{
  "n_layer": 8,
  "d_model": 160,
  "n_head": 2,
  "n_kv_head": 2,
  "head_dim": 64,
  "d_mlp": 320,
  "vocab_size": 2956,
  "activation": "geglu",
  "norm": "layernorm",
  "norm_place": "pre",
  "norm_eps": 1e-05,
  "positions": "rope",
  "rope_base": 10000.0,
  "rope_fraction": 1.0,
  "qk_norm": false,
  "attn_scale": 0.125,
  "bias": "none",
  "tie_embeddings": true,
  "parallel_block": false,
  "init": "normal",
  "init_std_qkv": 0.0395,
  "init_std_o": 0.0,
  "init_std_up": 0.0395,
  "init_std_down": 0.0,
  "optimizer": "muon",
  "lr": 0.00787,
  "lr_mult_qkv": 0.5,
  "lr_mult_o": 4.0,
  "beta1": 0.93,
  "lr_head": 0.00481,
  "grad_clip": 0.5,
  "warmup_steps": 200,
  "schedule": "wsd",
  "decay_fraction": 0.863,
  "decay_shape": "linear",
  "final_lr_fraction": 0.0,
  "batch_tokens": 16384,
  "seq_len": 1024,
  "doc_mask": true,
  "train_tokens": 140000000,
  "steps": 8545,
  "dataset": "wikipedia_en"
}
Each number is 500 + 50 x the weight over its row's rms, rounded and kept within 0 to 999. Layers, rows and columns count from 0. Numbers have three digits each. The size before them is the row's rms in percent of the matrix's.

# layer 4 attention query, 128x160, rms 0.0751, rows 0-16, columns 0-159
121:508473444477479640483555461582542489562600474436495544563425622550511529504484430550502414412411523419595570500532475472514536476450457598533504500518482535528461485496526538554540548537447515456488524496522551517508574497530483525522556481427498450474533461566393542522502485506535505447510461464506584527494430441499490515540589472505532443497468439485585603426448476413427510552408484503610462538413515475491545482445499411539476444451514575497431579486465393481501479593491513
069:571536472547505542497559526569620408558513534450521611458512624515522496522496465446483390412466516440622564478494405508495499490397432606514478487476474497496518463515585505543535496488367490421461487451560564540536538465508451500537452444458512471489637493506491556523533514474495540445517542471527532491495562513502508470551555548442496449504528437575552591446470535391490546556484522495553530579456528420491465512368552489542522462503482553493477533481438455434463449461501440
098:426454547526488441493483559478423410515494492548503437438579505506492511469560504492410560442560485511456500416476596534587387460510505472467546454573454488410548508496503539473475552543480514534536521483505466540559500494483424469491581489413494466520449482567514440506555536418534506539422607524485437451428523522518560575569529454528473519549596523526381443511526498598508445519556495476540482412636474598576513471546510438363569498474526445454555519463506532555490505435530551
092:467444508469471511518503622419507422530428533549476518472538542419441546564570523419381536563485467489472476549461457470496424559537504488470568411609476508503557521571568463552516527550522520471533536480471423491471468470533444439596548423533518591498468494470555486488526532486551527567566557545546458426495519494478455439516492432503453557527608533476400420495485524502502544393550468490454521440554405558589459451546529492452556534478468469446512476400402490537550559399530530
098:524529587496519477397483498432581507493504489573537429588497461490495462515551532593506509587501419474471457583519529511513471487430497511543442413585499441520494402523576500514491516544580505580472626525489475478532519489468568482426493463511461512490482568518413513525530629596495492532605486489509562508462397501587491510439453521550460578497589581493458471584545498555563551436443544519520407422537439482458451565516481530466465540579426384480456487481463474480489549442462505
098:527525502452473477467525451470493549529420536492491531552423389533613426536447529582561456486463462495486524501482536502449495504463422475527456409517530495489556477451496513390492550646441583470415482523497551512518536482533499401488463430476464477453475470491461386466468523452428596391529559565518554518490554573448476545469447508547555458506493542504489469594496528510454484458527542546493522469646560551533486586556438497529448437401506447563560489585475476491500532431603480
088:559497430514501476470442463533455503400504561522457485470405466466453498493526553578486562520453548526497539569478462492431512417538435424443495468533470527579560563486506420490447485484531543450544593531507549486511579475475458521542517527517453448530491520465501500444438562408563401458520564454463626447543459421594455439485492517512550557520579484553591455562595526488586517518547514431545442521633455605631486493513482511509548529473415508452449436412514539524481489501465453
101:474495497501448489596461514537490568462569491446569493475501492427555518509545462467409564474505482494439489468501462402448457512521523407483523552497449481527484491589477484493491514485631402415527484577484486397506408577424550448438439524600467544527499507475558555605452470432547569529556472494504504501547554412530553504436517490503490557412495508467439414543557480543510542487575528548510556461487393458472517391508506517443551524489429523477545528509587381539532496641504493
078:456470537571447414410418510439511479414457496494536413453519557501554501478542536634537597612522541583552493517510423506591486530580438493488530485485443439457506469522489496563475514569513477529477479479505422545510522392484571441510462528480511552490512467518569442483574476517467478596471515598471464460450534539473481546547509534528362452461568533473403530449535537507552424481619531462446435506492436508487445575472533486560465469479464530508637526465454533481550545492408486
091:482468430601461497487483435586430476506539426502344502591498581527501469488477441468565475519391597543516597494535474463459427517482486491501456494555555496543533525536489480496531507507515537436466428356451580509528498517507509483487533494409575442476531438526486523554473466417470550504473467487421558551447531594490543472480544527533556486530531381537584606491524521456498487534418521544512513617493543509468495534436542467575442426454527508515473642480527437503522461453564535
097:433460518454419453547580533508452460463560448662574471542488380464521539576504515535479431508584491543398488525515524536517511479459509494502502424541466553490504440602429548475549533506488572554554454564555438479431546526522423495384484557502434452582467433534491484470451585544475537517488610445522411496467516465442492549427516550487406471547524533523456469550515498503568450544571494469442463444553492505637555472449495565562487522456585443475525462462551516505514456460462489
082:441478487582517507518501315458556394439574450516514551431499595431521469493438446404416550500517521544455483507544467620489455532514541456468357404491492479502523548492585444472495502487573520501563514487495498497555525423475537442525486447560465418465535491485520459529476490575503546491572485485513509503488542547488586501368449614493484461465478513600496547566561543467582514421487521469471517534463524493445600549439532499575427467506526484494458451504503456496474479415455449
094:423490508441499524519478528447495476486474430512521558491502506461408450463552408597475434540564483525542490450501533463478476438471487509428593475522482448527521531530556539508418472618475601448501588530578533451469507469434548527514445561464496503484436479506490558481500430478479528385502537516481501533401515551554463451507548683588516480465526465477426554488462540451463507507518573499513588532489475522435542559444501372569622582374463501546476481460492459488513516435426493
101:581441593526577436488537551418480558561456467482509496484504441485572482554586556552432453473492501540510486425500522484507473534482575548546518435539478456492389391534495489534557490463519543461485459565494366531436522477532521431346644444477523487517488520552479450449538578509557424472572558506526483510593517484558510459482507379585534478511561541430423587485469510520546479425533500456516469439499510537461529403445571557511474428519522490484412504432470524497476472536496542
075:534568474390429539505553458422512576537472549506437519490525506469558598552456468561507516576461429492533456513477521444545562527563476594484573535517562491480566549473550490531605464595448501601444534572538453503522453570556474476508415418521493570398480564388512547516482519529535480474426496626583394432501481448481438580512509471454464555492531532498480535520517472497490461444467481536537478479490508500474466388541458560472467543512409532506602455534509564480523566487502610
083:511513467541506611442524453552464539580585466453507468543426470548485482534539458578538413518480499460524557444610482507486457516405565551496472519497504392583470466541471502536534564423499586528492452471511540601471525565559523492438489489484441573484479470476439499468466507452424606411508444447444556499564454500481486492559480455565584473451438509406578596458438505481487574537482431501565485503460544484526563583465460464562447467498579523483402581507519442477523548617488433
098:513514486576468519486475528473471511413516488577487387482553523572452485530546438565527491574527559489595545592426477415571542415490572515455488425466465478514465476444537452494514497527448459519493561505479446448451560353559487584612432545474502603558548419531574546582484455499487474517479513475363568470473551490568395465425461576484432527564472500478401505462497505543545475468545589562488565511470502506446520478502465518468536525549559529473547525544425479509508478530414530